From a checkpoint of a small transformer trained on Wikipedia.
Size: 8 layers, MLP 256 ReLU.
Architecture: RMSNorm before each block, no biases in attention or MLP, untied embeddings.
Training: a variant of SOAP for these matrices, 135M tokens, 4137 steps.
Each number is 500 + 25 x the weight over its row's rms, rounded and kept within 0 to 999. Layers, rows and columns count from 0. Numbers have three digits each. The size before them is the row's rms in percent of the matrix's.

# layer 5 attention query, 64x64, rms 0.168, rows 0-63, columns 0-63
104:520469478503510540485495516526458520486519518529482511515518486481493478492447466481490487554456491536541501505535524539497461467457491506491472476452483540501504491490472481533485505522493502
086:499519571452505538479452511508494479532468539482517519482496495521516507509497475520527511545461471486489515463502487510459488518481502498531483484503535489521491520508513477489434514491486464
074:506517521460504508487464519540485515503454510517493515481506459532533520492508516528478515521497447540506495469513507527547533514505510508512523487502466524491494468506472559518439494493476466
129:468528503477518530503497447475497511540472524506520514456524457522455512506512520544513491485537506507505491532517509517522473567499512518513525504541496490517501512477513513459452521487471519
085:528509568525544489492570531532501489539506508491497495500522513508497449535497507523493479513515506494492478518481537519497452504449484477485521473497521501536521448476498492516493512531504499
144:508501508468522531458507447525492482547488522506495515473525466545482512510515498522513475487518514485498507515489515543539482557477474505527495482532478490530512505464475510494430510504460505
084:510523531506466536481511461518445514500502472539495493492484493513490546529503531488463509503457539474491502458481515512431476492497512521530508473500502479516454467472484500510509490484455497
095:504504478517467521527509488485495515522508457492505464472479487496489515501502477511459508503500501488541493496511520556515514470478518513531490476420442503499496484479465505473453452534491522
094:471521559502496502514484486459488499503499513494558493533516512446487501506460500480534519479564468515483500491521505526509494477525532498490517511452492479464461499500468487496471528465494466
093:505484566485526495503513464549470490501491505478482478480495520481492492515517458523455483503488479500490484463504460501504426511484498506541492494439516499523486476522463492488492483548501513
089:495509488481490450480525518468488520532479434484478475534550520514532464480485514491509513445521534492489529501494479539481468542533508536511494525517524516500499484494515507472516521477492536
086:491513512531515484437470479528503560487515518533445510512499539505554496529502515477487511467507520504516480484522519469516522535487497466475467500459495504487535509466482505493525536496526477
091:515474527516487466497492519497478534507501466471518464493487479513507545515477529508538500516534495486454517443475545536492525484516478455499548532513517453496520468499541492505498512498481481
100:502503541480498506494522543521502563502495514506555518481462511512491531539473507504458466500477524494502467457537491504498508497514517487467545476479537497475516446472483491504481512511485461
086:530506510493501521464541454457479499538499524499500455483508534515528479471499467502516483485516556492496505557487497508505536510481501481499469495499450465484463475483534554478507497501475496
092:540477501517523534502531512490500487489556549500468541500524496481469508460469495482514485524462511490492510518492509523491481516484459523469481499454464505469430508516506481525526471501527498
089:458505531520459511500547511510486520479502524472530522483526515477509541518489485473544487513448524491537551516501486529495506553514515483479508501499513506511483502482488502484539491522490572
086:451523488489539489504491508515508491489492545496495554478467481497519485512464524508483459483444504499505512499447518499503480493492481470490480551554488476519510490455530525497474477514460520
084:491547512452490480471498516486467503467556460433489525478492509451512463527482491471482518524495522470516522528486505488511471485480510460548514482521498500520476500493509493468513485499521526
088:527548492530492522534531526504513524526527487539486513462496496475500506502494546502532481521496512491549551465510480563524486462492496474530501475489486478476487501481516502464494526467533524
089:478482554457468508515479548519489488521488511456434520493523508477542489498487457479510484506513479476471505520481506457489504522526495518487490472499539467469506523533526478515488493491541519
086:516481481536472489509536555506482513511527483529455510535511537486503514493519489510499476505466473500508476435518491520541551482473493505497469471498505499525497500534504488437476475523525480
079:496507509509574498489512525498507501462452508509526485491504479463522524489459480511505462512504484458508492525524507488487484589536530533471487495494509495539507477528500516507532481487492519
097:498527551485543494496525508504511493499494524477509435471461525471523482515543522486463499474511476530510523481530496479464493489460488527521551498495447509479465476479517492520509488528510486
094:516539483478485459552464522552520527531466472503501491505501533496509474468520509457524469553519497478480522526475478474438491494503512497489528473500511516519491471515494513493516478494460496
097:464504508528503507479589528534471531489531514524482468491507524531485473518501482515499525501488493527510541513516540474477467473463491521459472496494532522479500489510472473478480523490507468
086:494512520533517509510473523493483509487525510482535507510493493498538520549496502543501556496540495538531469504523542534460501483533512559539502549497500509522499468480515518468487470504474508
083:492468465492519499508491504481492524482502552469480483516475513523504507543489531481504493579487555461468549506495469477518506514497462535492516500482469483474502512501445491488491475502491480
087:511465506506521541470514492509464482471496528487474538490479528509531506513518505525494465452505514548511501490493515550516485471484534524460480503509515498487575480490473498515438494497479502
101:472516522499527492531453528531466497509506486518470498503513506490490490509508519505522496561469498478496464533465487539539451505528494521505458542452494493490505473506521466510538520536466503
085:471493450454485473463530496508465479448467488468476506511460490502480502480456487467545514482492499524482493484502485511500495498509458461479431483489506496518486507521493479513486497504553492
086:442534473464494488521494482465523499553519463515533486500489498487498506483501479527509501495462519489511542491485503463462532507493469539513500542546542537510523489489499459458494515516495495
074:512466485480532483470465517500485490488512473476472528539480468497469470505446500460473507543481494490527484495487499503513447494490506530487476478499497468501549503471511459514493555531538495
074:500470511466472553528512514495491518497470505522556507461516488488540509485484496499495500473522508508502542465507544494504481561536543501504490488511548472457498504481502552490473518484484501
067:463531527522498504528557490471528522522477482497511500536473445476506531470508495532462494483497497509537491538533513523507500513499480514459528490513510514536499472472458529512526490464511545
081:466541492504510521535492484477529476567468516505557475483516526503482480517526490511528490538541521501495543555505505514498533540501502524506531518527487525477491496527521513479533474491495488
053:520498528475475476511512491479539476513481484451519477499500478482536506510484504496519493476556507487510510523528535524486477538490516489500507469480497507510491460487541566472542474508485565
099:512528503502525537500531511493487461549485505528515496501492542513541516527519477497505472552511493487478538524497517513497534550489508487514536518494480535503478466516473525516579481494483513
113:492449524567490521521502522541501480542501508531499448509548539471494493499501519508444494485504509512528545520529507516522492493509516482531506485464474498484524516507475478524485487474461498
111:504540502498508494489502539508488511467467506465476539493456506486449491501506491487464497510483495485478491473494513491461479510524557464482514506424510510522508505479460516473544501506490552
107:485470533466501535491500498474554548528540518531507476519497444496503533504500482483521509480553457527491513485498534532486453462513500475514542513471497494497489466481494517508507503508528480
105:494476480526514521479503489485445494460456511466508472525491497506520500494468481492513476450509525480465540555502507530516500517505475555460453517483499485518490493489509493483487451494520539
122:452518464461508490482471491458490528536505523485452452532495476474487517481465542481502498472480491495506475542487530475467538519489469476496497491513517489538487486517526504521528539516515476
103:463492492547523495488530506488480475484481468482472506506490495495507450495502495511500481484468504549512510542505516526443471527508461516489489472459502526526475520514492451491529489462546542
113:474530481507499479505511492486499481489479511519505532506484498492451465491553477543503476448505531559521491504491534493526516471507500461438496501546483522484468514495487455497531491519507525
103:476508438475480486513534507504512544505545453495524478503494542478521472493469473508491487533501532462511456471508516483520499501449492496485492500465520512490537541469518533496485526490515529
120:508498509451451522508542487490483520496501496518504483520525475521529506485506514510491532517492496479515556522509548527485561495487518515544524522553499484482558534511495492469492475530490498
111:477521527498546470522491476475503505468531525476464524506526505475488461510454507459526482517484464508497477518494522516461531460511487518479491450520451483499459496538491483524515475531516516
115:532519536504486477515517492502481526531489507533541495485523579483506472516513478501501532540523512549484508510494485476472492532521483553519492500477522482485506481546516501482537495544481473
106:539472479496519521471473509472509490498486534503451502526452508532466524463449516472497519521467493489462514532491520524503525510480488510512502550485506456476503493505460468508490547520535502
123:532514475521462536508500512543465483472482483497454541522537506526523490516486503490471513491474479506531498524477527482515467482489528503477510480481552490528500476459505478520507496579497489
120:510497532513500546555489499508487491540488510465550497455515483544516552470494502514522485528507560489511531500500528522515505517483506483512506517539525526496510455510445485481486517485489486
125:527491559428521506480522507528497479503480520503491478508501490482477506494460463531502517519499537489493495557488502530459459486494536509515507478529540480474513503557486500500470525517518509
117:516471543532512485506478499495477544499511477531505495512476510508513513471505538516504457483505450516471484521463492514532509424532473519507526527514483491510492497527510499538466510538460461
117:501546519500528530521484531520535496495472477522557499519502535482530522517510463504533478520505477539517507531501481511487502491527510459475508514492587514492487505489489502517553473479494516
115:504498581498489531482470495489525477506465520515525537509451526489499502528537507540484517484503482511479477463523455488424500497506513508484521510496507509484526526535512465518474505503484506
102:487532473486510491535503512494503548499562475484525550508476508415522523461505540504481508478492467526497486479539509495526465470507506528491519490476520496500531487496486502526495466507523491
104:492478485463476490475520516514441525515474519512482509491485526515499522510488517467474513544520524502463500506530460483487479494476523490516515461491506524444519483503511501526546481560494441
109:487503508495500480441526511521530524538504498479469515489522516530546503480520543490474502503513516513487519536482491555493521495548494494501464444518516476471522515530481522478488519482489439
116:517437512531543536516563507496473525516538524549475530524491506524477481468502490524495454515532512483503532492507521502490479482484521494519498537531505513489464515502539512520512535478485491
106:481553523526495459517488496477524484518470476498528511541495477478559515463518503522490476521516487518526543469513489515487502497515517529492521497468458502486518476471483572529531484512486511
098:480468498496486513470484523515490474533523502485509484519512550509479506483541504518495466557483490474502528436490485531486492450481466485467550512487449527489508491492490473535525490516479481
118:483482516506509472508532555511495473532540505477474478531512504467510504510491533496490442552471499504509515475489502485469502498456509535510465479464521514511523531492498443517493493555529499
118:484434504526489483502507437527504477484479494491495536525502466541507551453486479516515479493511536528494485465541525547482523478527511486490462500491517491527521482501498501480464484516500474
# layer 5 attention key, 32x64, rms 0.162, rows 0-31, columns 0-63
068:527475512476496537494486489511491491490515512563529496502478483477511487479536535499501554501473478453507478478447517477502569496528533481488504499520495510519550450495493502491512508485462490
073:537482501531493531492504475481462518477539488496469553458491482491516517503462473513454549494458501487492481477499453492497467479517492483499456504508516488525467512476472461539484487465504510
111:474521513459480453532543490473512477549504497466509469516502550487489498531536515504511469490519515482474499525519500513446488521474493478499543466524489491504514496514548473456508473506474524
088:497507573484470516463521500530500498533511507487549473506472570502508520536528474504510487496508515497494522478503520511440534505485512521499508464468500532475518475523517479482502484502461472
224:534513489473484477533496492501500456554528474472488519548495501493473529505522504519511487493545467478473476512483521528472478554460483522521541499542482507541478485509508479485517493505454508
079:507484479533525501517446511460496514438503485496464516458519426484518499494491508475471537460483505518507483496484487478493473472539528495504465532499543472508478525494480519514491515492526510
092:554506527511508477486512522522478473546494494456503491521508458516548457504514480515492476517489483480536522533494505438480504495492491510537478497518559521503495513556479491530482478493510479
100:509513511501499513498505488515482493482522488509480515459489491548480502496526503530510498542505509457498517431484503502457458491477415532517520507490495534477504482499508514493537499458506446
089:489457488528520537517502528536483493501509469481509489451474462528459500477519487524498514517467515444516466527493480526529479544522522526478491506517464470498467492506533543485493481534490486
091:514520488537484488526480541490464452504480537495544506480517480487536532527485526475537478513502508518488540510516487510473490504550501555442480503490521509522449512504489480490503479482539498
102:474498474485506539513511499482503524481477527460500491519453500474475531472488561527535489536484531509489499511530473463542512520514459513499520523468503503487491510478497433539484502520469485
093:476487463471459527484570489502487473505514514533504515505476510476521462535506489521467483521478445489509468495514495477427505500493495486487532483473468513539492500501491483517487451510483509
094:478535471504540520474473496513513490511507547477530565497512516528525489538530517534457524513494490541526488538471464500520473472484524500519545506513492542485491499477491524480475522514475496
096:519533507493484513449517524535497452450508468497486541495515526492528492504512475516564533447504493495479484526525520505518484505457487495479452523476497508494501539501510491522449517487520504
099:478474524485438447490516529514498503491441515507509490503531487516525499495530540495523504506497502495453488493493524481497509536543516535501540519508525522464525507501499513522538508554488547
089:478504515444545534497447516497494502473472499485533496501508513487453517518504486522557466522491538469490495482498486495458505479519552503505482473521499509534473527489478492506555485497491540
090:491517507486483459463489481473516500510474482432496501471520505486470499499489522468489445521546505479456480518517505502490486484500542466486502502424458502472508505531529514531515492493504479
092:527503507483539473534524518498527531458502526492524460530520501510491542465513482533498544506522482527500541464578500472475503478502537514504511504489471492485508537491518487520489541501518480
099:542491491550484491535472517506480495494468481474474495490508507524502533544524482532463476475490523498497474467475453490493500498481529484482532503498559512485518529509494459527480529560513476
096:507496503513516514481519507501483508484526490474510462515546481511534492487532496520511453467497537513524498507520527521508513510487524497492530490448464495448504404538506495493536502490470516
095:525488535470512473514469503484515511469516455486526496484499470489460516491527529479501505535448501497539515529513489524497493474473484486455468490493466544498515517545459486540495484534486543
092:496502504460533530491484464525476521482523522523540483464469469508520500504492517530462501442534482509536525520481495484540491534519506528493484512473483501532502472477473520548524555490507503
099:502502532487464548557508509485467440531517518479515498508542524511450513507480541467506516509526501491497481507460497522481480505501511440524506515505499484464468479552490521509494500492525512
109:493464521504502470536431491494475487505533516516500556509515492533490485513472473508501494520467530482541540490472514514475547530519515518525465484479463504479518539529525506498484530490482474
092:444533500491505525502452497490479479499534474489512528498492462513442523508466491524487479452498509510509462471536514523526506481508513502503487527559553460498513488497489470496472522525499477
100:520448525501502499459523504520460500470504491464462559505494534495512529454476522477463486485492530470503512471568502532489524509482507494493475488446511524484499508471503504502525485507530507
094:479451465469522459493534535476507485520503501454503489460507451517525527456503559476502504496512509519493515469482481531523506499515514486511473452510495501504542541512503524509456525503485484
087:540490545471487524508522463536490525545457507529511509485496502512504498492557504512494492490501503519503525526515500536466515479453534519438464474497508481509471484503537534527530517524476506
088:517455528513497517479465442515519455507457516506495509461501524510542525458484469506526546485533462479477487508531512521480515518546469490514478470474489519498502467523488473495483496517504528
095:502492504509525505475464501524485536520521514522524487492504508490453462467490499496537473480539523497556502478513495522457501487487494522532509499495498500488467474491475545517440473565462486
095:525487518472505491480495528507546451528460524495520504477488525461489479517516489531458514449482534479479512488521511494468473479464468521499504487472467473486527502482511452535505455511471481
093:495478456515467417492527499502479494485503521508477476513481531531526514468509542526488519462515532502537483470474518460525511477508505499459519505493535474537476511530482495476476491471511492
# layer 5 attention value, 32x64, rms 0.163, rows 0-31, columns 0-63
095:539474515519482489467520439503482529507511489487482531530480500491485497474476518478477544526524542519514490463506459479474486544462526515475507511491500536486519505494550492513475471553479497
092:455487462508441513510492527467501489502511508523516453515528511440477531477475505514532528461548528490530488481507495521486487471470496524517511523480449502513522482484460515463497508501502513
113:467519480485528466507459493493473493493504536527457513509512493532497496493505494515508532456516485455487472550519505474499518499484489472480529446472450559483525518531513473481528510493520517
099:488488491498469510459476499528535529506489460468442522491486469472499524485527507490482509479485488537490467477518459486521455476486513481504485468437498517521507523523460479465483497511471531
094:500539501480496481482545520465451492502512539469477500489517548485520494500476526493487524517491506509471467487513465533526495511462509487523508485465520494501574510456476486509503486509557469
130:512489508487474490482487495493466515452487511504520540475487510486491511497447550484468539438530459519491504548523537523534482510495483552499505496475537494490481503497523512485475523520491460
097:494511534496530526497477498453535476468520499460500510490487462472490512480504500513528496464554504532525547543560512498518506533506530508504518519474535514470472521474511537504459505489518502
086:495463554473534539502543466480507490479511517485523498461502507502514466508483523490458533499541515513485498494521514521484500530541511471523475510500515495514470470505520511472482518449453446
089:517535485490497515528477496495493544551521490476487532468504471502485480486464530496484472493489495500483533477510493496549480505546554482513477493513534508540488512531444486548507527541507493
107:497479520525448518495541534493520490538506498480539450492499477491514490540490467503509497497487480489524565521482497490461503496518507527529509490473520468515524526528454485518497553521486459
106:470451527547473520498534531485516476517492492464512472522515479471508474457542474469503539457501499468472506471486533509496529505524476482493517509550516498498501503530517468462459492491514503
109:524485486490529498547497478528488551458495542479483512511464500523487453452501543520512496531523486493519480497513489476535513484533531542477486494459517498517465486479502504537523478481479538
098:473471475504551479499460494527482489515498505513478530516511503509543480482480527489509488487489484529487490508449452506496529499458525487495517475471466467524541439492517554485490487493512460
097:480520490508499504536523506478514497505549508536487480521472538507517480495485488529517501519495502534502477460500514480518445460525476454494503456451498530513492466493513529492530562522464518
095:509501575496498498509489485492483485485470517532476543485501497437509484497516501496457506478525463530511460523472506476509515518480459462495513493498534492483516524475479450534511546507513526
100:446551489508495515510509513470492529489489485512555466484522482449549525499523513477502531473524467525493493500491516498460486491499487523507551482525523489508455538472520519472492460522508498
108:453478525499442519485534494490460492512502489473487462507529494470502511505505502521512532454550492528522544502491567522479517505523471494491506499502501487474483485475487455519482527464476472
095:512466573497461533519505528479532470471503487532486498535493534518510486468517532469545476508527492485468516488505539496507490515519484491523486520496520486508493539540512468451531464500494512
094:520518471524512477489479497508539530452492463486476521482484486518505481507512556456494490555514510480488490489518475481516495511473503453468496493443468510513530520503529486521507464510558484
094:500473509496493480464502537524502476508467483476489438469478484539508540485510512514502475478508490523508518447530486509508558505489504515487561493563509522537511470503484501505493524495498460
095:553521469484467464509456486493496506513498500457504503478469513464484505453482522521489505538488532538521498505502522459480488517499530545461495525493543536483470507518477507508485520472449499
093:483520456498486511499486521501499526472530537468504516499505452505468535522432519491509490481467487480474500478496470486527519538518456505493519497519506477484522445500481538501512455540520530
094:505491464544538515491465501477503521497525531513444493496506480508454523525471537476498505512484491487467515501541506507501501545474471513528494529496441482481495518464486521517497554479527536
112:478515491552499484459516515507508492477520520528450464526533524470487462477507474512508452543489541505526521494463492492473507486485453502522484467530515510544550509511478499522489496523488482
102:522452519496485480480525494515520540517495529502483456491533517494473518528478499476538467500452521493498506503519549504471509515488472471519541501535495478503544451498457519524457475514508478
097:507488469467463501527466466503461527482538498442511526495462484451491531473480517521486476506493493495517476519556530509493482529483476498502552503512504487479522513460512528507474517532478478
102:486503499504520472472503521529558549520501494486514468475497540518509518543506511534444489533530502495506481489472486453513500501504510508562546469497496476492498494482488504491455466516477464
100:542466479494535456515488456487481526491535485515497534457481502512506513504468527521462479527493547497493517509510487506526486479499515542450541492500462505517517485506490545555514510483472510
094:452528494491517480495499449473511465506487491510481503467478478496473490496537517537534505465545509495458504507515467489482460471497499482522483468486563490555490507476499548497474504473512501
110:526504530505498451500453495490482483499553485465444510506491516499501493488472493466472548487491474526495450511483543487472461466506515510497530501455510486530517484513552503525514507516525479
101:491503524515503505555492476506535501483517483488487464495494532476522521523497461448529497526480503491536505489480529491474483518510465529462497536496517432514477470488519447459532490510499475
092:481485485488498554547513522516515515503512486541538470506488493519486464479549499504486509456515501580534486543480487525504480493516522498469475489520497472521531520484502502467474495487530532
# layer 5 attention output (transposed), 64x64, rms 0.171, rows 0-63, columns 0-63
112:518482497463506486498477470494538488495471488526483508509482562513463470523498452508489519480521504538539499442544503436494509501489499502475494523482482512485525520487531469517452499532500507
105:472514543514483498525544469489500467469513507478529468492518480474486537524493439504503519480538526488547498509493479506487478492516512502502525500440467495516503490473507565472520478483483533
115:496505501546527483520478520502502495452483483513514495532497541481527447484493500490508494492519502519509490528487522436475471509536508510488475467482534524477516523486518521507558459516559527
113:514520514478480508442515477532537505518447512523473529482498523494495469466537476472478519536489540547530479493493504491500509489493469491536479462464482509468497525542474484479485466492474491
115:494488521512502480482551511535494497464517480454500474501496529474479498536506509525482521516472527467461486485511493518523548515474509485418518495458518476483508541481505471507530499504508460
110:480475449528446493461497468464522531493517537505505465446520492532512493520497491469467514482486496503520507467512516487509517469525500480495473519503497480472514462493524511462539541499551488
106:490492510489477523515477448496506480467501515554547503482476487512496543514497514560472488503527527515533498501465495509547519512540504511528497513530479484465519493486495545544447514493513510
091:517478542476485536469499506502503546535450516497523484491478470512533538475446565489474490475475473522488489484475509521479531478506505521506480517508498498508512486514467545493484530486453496
110:497482458485499531491527513507522527519503478500437460477471472522518487482511549482486464486496542525503466534502495491557511501522487487525532455499493506522485480492453515504485542471525485
112:467516523558497488501535496491484527542507489513503465514501529497478525505502500514478510491521521486513496521555491550542473537477468495498480501493468518494503438513464520535558507496474515
099:542493542504477527509510515488505497547530516523521493488529519489459492522502560500517489518526485527525537515472529505477525520455522473528529461534488516491464490487500508473561480481478496
120:537507507459491544492469465482504528508476517473430519512486480541516499506490544514508501496460518526476492502502483497533468518524496483483451485481543473540500502500544502462501502471479522
110:496501503538529476513512562499494493522514472489478493514474529505520462513495531489540487490473517507519518433522513487448505468480525506449495480521505467505520493522509434502491497486463526
099:462497537452500491509512526508468509490454487508507523499466517495501512513486524523456492496425519528505466511510467503463454486513477499491465499461505515501481452483488506515488527499542544
096:489496474492466542470514493502480497455504455507514496507475550511503520526490513526470496516520499520447501500486532487456491531525485472508497550474536541482516530497514518561502491522476466
111:504496512509519525534472485491516545521565512517520482497541476487481516511454485487494499482506484523528529519545537481519504517495529510502565497480491496497497485434536542465513492487486504
121:501509497509469552496507464495462515527511475482513461465529539463528528486496497507525490530511522503548538499512526490507544487513473502502519532477518561498472469515471554517510493479497485
100:535499528464501504499496496474522497544477495491524485510501451508498484496473542530498446489516497492505501513476520530456475574541476546499480532508534484493470495485560506502507492490503505
100:507507497508503473492499476492489525509467502481489498517493515502475443520470494460554489507478507491483466467513499486526519533540506480511520520486526498503495533485554431515483495577525504
111:523482496510513482495524544517525503573516506508474492526491506472525504482522514531472442534467476492513531472465494499523529454528476460512532519489468496513477471533501493466500501488515470
105:454528496467491479491512425490515516493470497485516527456445461505498529491509490486471556509505514509520497470520506498497499474489487506514472509472518486499490520541482553509443508532497492
122:499516441500478511473528562480508509473507492514502486520526458481485524519482534505538514460497494504533532463509492511506485477495493483522538468480484498497490500440523469448492490462510536
095:495496438499487535503522558508484484512507493502515497549550508492472526513475507483458533511478491467502480465507440463491516519492506528511480468499505545491501455499507519486511496504532458
115:503480517537508508494548508550501469501477517507513491518535541470444476508489487501494473522506494508516503458501544538480506507471476499460496509429510520526504518541499485520461464517520501
116:464510509499506476480525515517468528534508525499530486522514479484471512512531477490535499524470526507553492489512547467444515519472414485509521464480504499513497519518473497478492471499520500
112:431514441523480533500456507485495521507537483500546455509491515508454492518504522526483542481504519509551473478495438487494514478499475491516487501522514482493515506502492507470467525503507485
106:489522512518522463493529500526492511524478529562491478494504474507497444468540503508511485545475479469499519455496471497514514479499496449549482497483459466519527488508498493478470482514469464
104:466510472512498485504492476514520506495532444467482539491475484513556499492494514469459483482504544536481494449478519469523493492493490499448505516496458476523538501459488549503507494477498479
103:476481517484527519481480479484494544527460490527467502497523455529493500480492474484471459512496539491518508509480474541474512483484516511509471533502496520536548556506479526564473484492506503
100:474488508503519492511462471480463546493523517481524464507468523512504492515524516527451530475504543523516502466512484439459507456537521502491503505484516482480556540498508497463513492525499490
104:494501513512524510473501479476475517499523538487562437496516449501501496537461517537527509459473518513490484505506497505475551523510502532551524535498499493502503493467534473466490502517471509
096:555483524534518496509546521505516488538530465486513521473477495546518506528517494513489521437532503531506512492462514502507514523550497512478463481534556483525517497530481515482498511494477494
096:533515511459461494512548528493504528498477503486478512469528463492530524458518510496485456535465493464520508568487499536524511469496490494497496494501491490497457474497462527471501498448487491
093:526506489494508522496531497496533480514508490504422539491501542483517489509519513432475497507483492522459521490525493484504525504475482475503481477533507464510513509537518452490496502529498432
079:542455498470471469444514499482513515509458480517463505509507477513512549500512521465528486533528479491458500510457486505505536506511518494496471527533517478471463462503522479485506521468465498
094:488520496514555502569476495475432474457515494497503511485500476503468497507478493477496494462489478487468508488469478497484464515488511514513518490518512512528538513517507495528494515542568534
087:470504498488490521508442523474536531493473484527480496501508471534504457499485476511545486501476526514509539498496490445463497478521476522489461529492512535497486471505533486507465484492512569
089:502491494498520522538498523482496491494494438469482485521488503485485493467533522553483487501486533458547486449493476459464486449506528454479496499493476493515494534518472522492494497480528537
103:487483474477507487452502523515488503488510450459444481506482510501506475489483512463517528504476479483446515475527463479479498467498514512457473461492494499491537480475525479468560515477513501
101:471513471525472465490510479488499491495485502474487519479507524511487490493510475516536482542436549488514518522547524506546477479494465506468483507435517488506470481474495469502530473523529520
085:506508482501506504505475516507482463451478534501547536513488558459495540517494485487520484503506458534517487480528500527480490502432466549472469520484491507506530492504523497495480474466498523
092:492531478483476487526479503544518485460463508481485554496503504520524510519540487511467513516486489539490469497448504488497521486471521491468542494516518522515486498453480508447453518498543482
088:490515497488521477491503536508518512513486470525489535535472486488523512537516505471495434491493482502486470469549510483503518465551469510523493548525481503527517468531520511554452498505486498
090:484504471507457458474522521515527483491479446523522495501512501472490538535468473508472514523538496512453519495454494519479520494519540490527542507538473523451518482471505506471503525500520495
093:484491453496467524495450484498507482468517497475524487500489474494470549501509510485486572489517499511491508528497508496559462503525517479527486501510464501493554500514498544497538509512553487
093:542510522508526515474458460514464480518518544514536531487547512493480476518548479489506508503551511487502527475511511504463533523511517480556510529524534515501528536520513496524492505505475476
095:512503505517556506528498537487483522535497523448531521500500469491520511472478489493524496470470487499543497489524508498471460505497519565507482508516495487554487501537523504431519481508511522
095:521497545509534506477445477519514467464464535498503518470503498527502500484500513528470508487506487520480483521474486490473462472515508535526438495497528501485548465552472480529496530500522512
070:507461548468471448505492536530527487473461513551534486516474509509486454500524475444481537484464487496486477486519506481501474503537506479491508487504464501490526543484481475491504502506530499
091:492498444507522478516502531492478463473509483499490514491534505467526478518527449469486525484475467482529493510506497450488513479468531453482500494518480515487503525546483485533444485493534534
079:484508497452526490469469531487521479493495532498469530507460521469512528508534507476471486448490462516456491526527452501509476493499474527541476489501488479455499494483478505504523531496557503
080:468507507491479510486479472493499537486492478514504504525522516513484472497547463509503537537510516523522505538460541476492497498503483518496454502540528498545552550514488517499480447520459520
086:531463503526467521499511522516520466512476471506485467525523528515524493534493531533493458532546487511487515543454494516525501506537500536491512438524497479489540496491518533502516456502520498
076:505492511482552457515462461503480498493498515478496467462481499495503440473521480502493452577513489522503489557485483496518538518529490502512500487524508489483496520493526474517552508504499491
099:486508491462495472484499472488483494453500479478499519475481519471514524467484517467501506495537509480462502531528491536527488456476537477483520521450483488455521531515514448507499479515448529
094:494484472491512513500496486491488484535515478494537516533491525528522574518494525519479498458531477513499490487486520486524521519504500503546554498554495487465463476463524513483504548475463492
095:523485495510479482493526519494502499492532451487494526502517528508531503475474525522492532495524509515467542460486451513533492449508556471459472507485484501476456499453490528503530512473472510
092:548485539535525483499543513517524484473458524544499489495528480513536492483482485473482509504490496485536555476494515510481519514501521498499481506474497494489475479541503530539547439473527504
107:508471490508473571500463496493486495463466513431538508485506490501520531531457500495488499465513504514512501504540529495473504501531503531482504520503536539503452505496509506501527525445519512
107:503518496482479498494534508506490542525502561513504480519550495465468500485512488487520496553483478458515495515539481520477525529500499448565528500456511496478463484505527471509493524510493512
083:513473508507510509496460519512481489448541501457497496493476534530531521481470516522516487484533517506479481466494545451552510471507503498461477496525509508460496451493539453497525487509491490
100:450521474481508515512467515497492449474538455520514550501487493512521510521529489509523481465511451494452509518460488511513487518494479497521509479537492499514444513457479485516465515472503526
100:562481513486484487519504542553467493526478508492443530538492495496479512485509494498471520523538494513497516526463527519540447541478496481508505479521501526513512518521489492513467509512446503
090:536507535463500522502456445503466534506466524498516517446478542489469497513507514483481460522487508513491458464519497491462490510467528517520537516490514525496493482479524443502523487521509491
# layer 5 MLP up, 256x64, rms 0.192, rows 0-10, columns 0-63
100:499495520466496505485519500492546463459524489500524535506528540515486502507488490536481552523491488466490495515472504503463524508510470500446486534506478484485496542517541507539483451488447508
110:495526526508520499463509502487509447466469515478493524480520491463526514497498473497483431510484466496500463482531492464510482553513537520498508480512446516493521480527524532484477491469459487
097:520555486538499496521518505480471499496486463576484479506523495516514528520473524515505457567528497503465517511474492476473543479495444509511519520533522505488492490508489506520499494528505473
091:491529555464509512512476539488528465492495515496476482504510494484527496549505508530479519553530504481511481530529507522482487549507507453527457494504502527486486480481452515486464509512552500
088:504470495485540486479485491503530491532527493513534502515505479498495545458517488482483457528541482537494523486526518534474505492564505501494549516537529499528455456517473484530493506504529490
101:476491465514497523495528502551472496482541519477487474466508497506493495502509507560519484520532466500471481471510510513485504526487526544535468521501537505499464482491530493564459507476457504
095:512504507482457461488525495482496513528479524475504473516494547495501444544512519558512468472474491465493484492519497482468457503524489467516513536522489496499455459485505463495489529500542505
097:534539515507485494512504483495511456472482505500491463518511486480501512579453485554484449509536490469521516455505465493506518521469504458484524513497483512490501493500491520484489541532473514
092:474477514545509491473489506475516470494577505511474489497510511484500506499497497468501474436476480533465515518500537530505455504477452474468524480499531520502515509532495490496530466526522472
085:496475527540486519548453498491475459543501543525511499506489488491559493509503482506468490497531461480472498568495513508511500482500492507460500441504503537492510515505475470516508532486489478
093:478500526482481501479507460563507519537489469515579506494496485487472509455479508469483499523519527529466491484474484450468482528466506535493501484532487490495526464495485493511474484495491469
# layer 5 MLP down (transposed), 256x64, rms 0.206, rows 0-10, columns 0-63
073:469526413522504491476506515486502490517558498466485501488473503500487520499514474458441483467482486532485508480512492540490501535468522514502524477494486509501484454509469455494518524497485488
108:456514470473516488482500504507496504445502498526488460511511504478441489505486520510573444487483529527485515508499481536467469489496488507457476482518489474477451510517538509492521491486517508
080:474493522474467548477465469530549550519500541520511486500504527473505491481505511483480555465504515481529493506480482486511506480465506471516530512512489484492521477496475506503508471477435546
088:536501481506505551470502487496467479498551536489476476497562503505488491484484526485501490522528530456489508533496500476453521532479529508551486504509517489491492488530482499460493526555531486
079:496510509503512536519463499498507492479448509478496498492522488519497497475441520491468537495495493506502457520488483482441495505503527471495481481433505468494501470486518503483501537571544504
119:529525490515493488475506500504508541465500533535503513518511492527482489465475543494513467542467468522497529471524514489533494437495472500519526496454483493499523472475465499531535486502444509
070:497514457505503502514533497477500468479529512529504505484507486461462542510498448477488511477516483529489500509443461531544515547507529522518489470486485504538516523524469501499519498494433501
102:497468516476516504487486481497465531492519533487480500500507495518519489509436505470515456517488525505478490487533490465513435461480495482491496509503478435473528482524468476506489469481517444
083:470480560496499505489517497506478508473463521474518470505525488551518509510514504509462514501478539541534508493526471451488503459508538530508494517473525511468539485472452495514478484463521509
089:484429484497485520509482494524529475491493527476501428483516516517518479523466461481514570519494523532487500534502471543465487495500479528500488478485513497469508449493510492505522505498499498
088:510459531516495490463457519477493473468497530501493460525495517474514539498484501456499521463507454535501495495525466504528470543557535455497490504504482463499506497506507532493506492511450501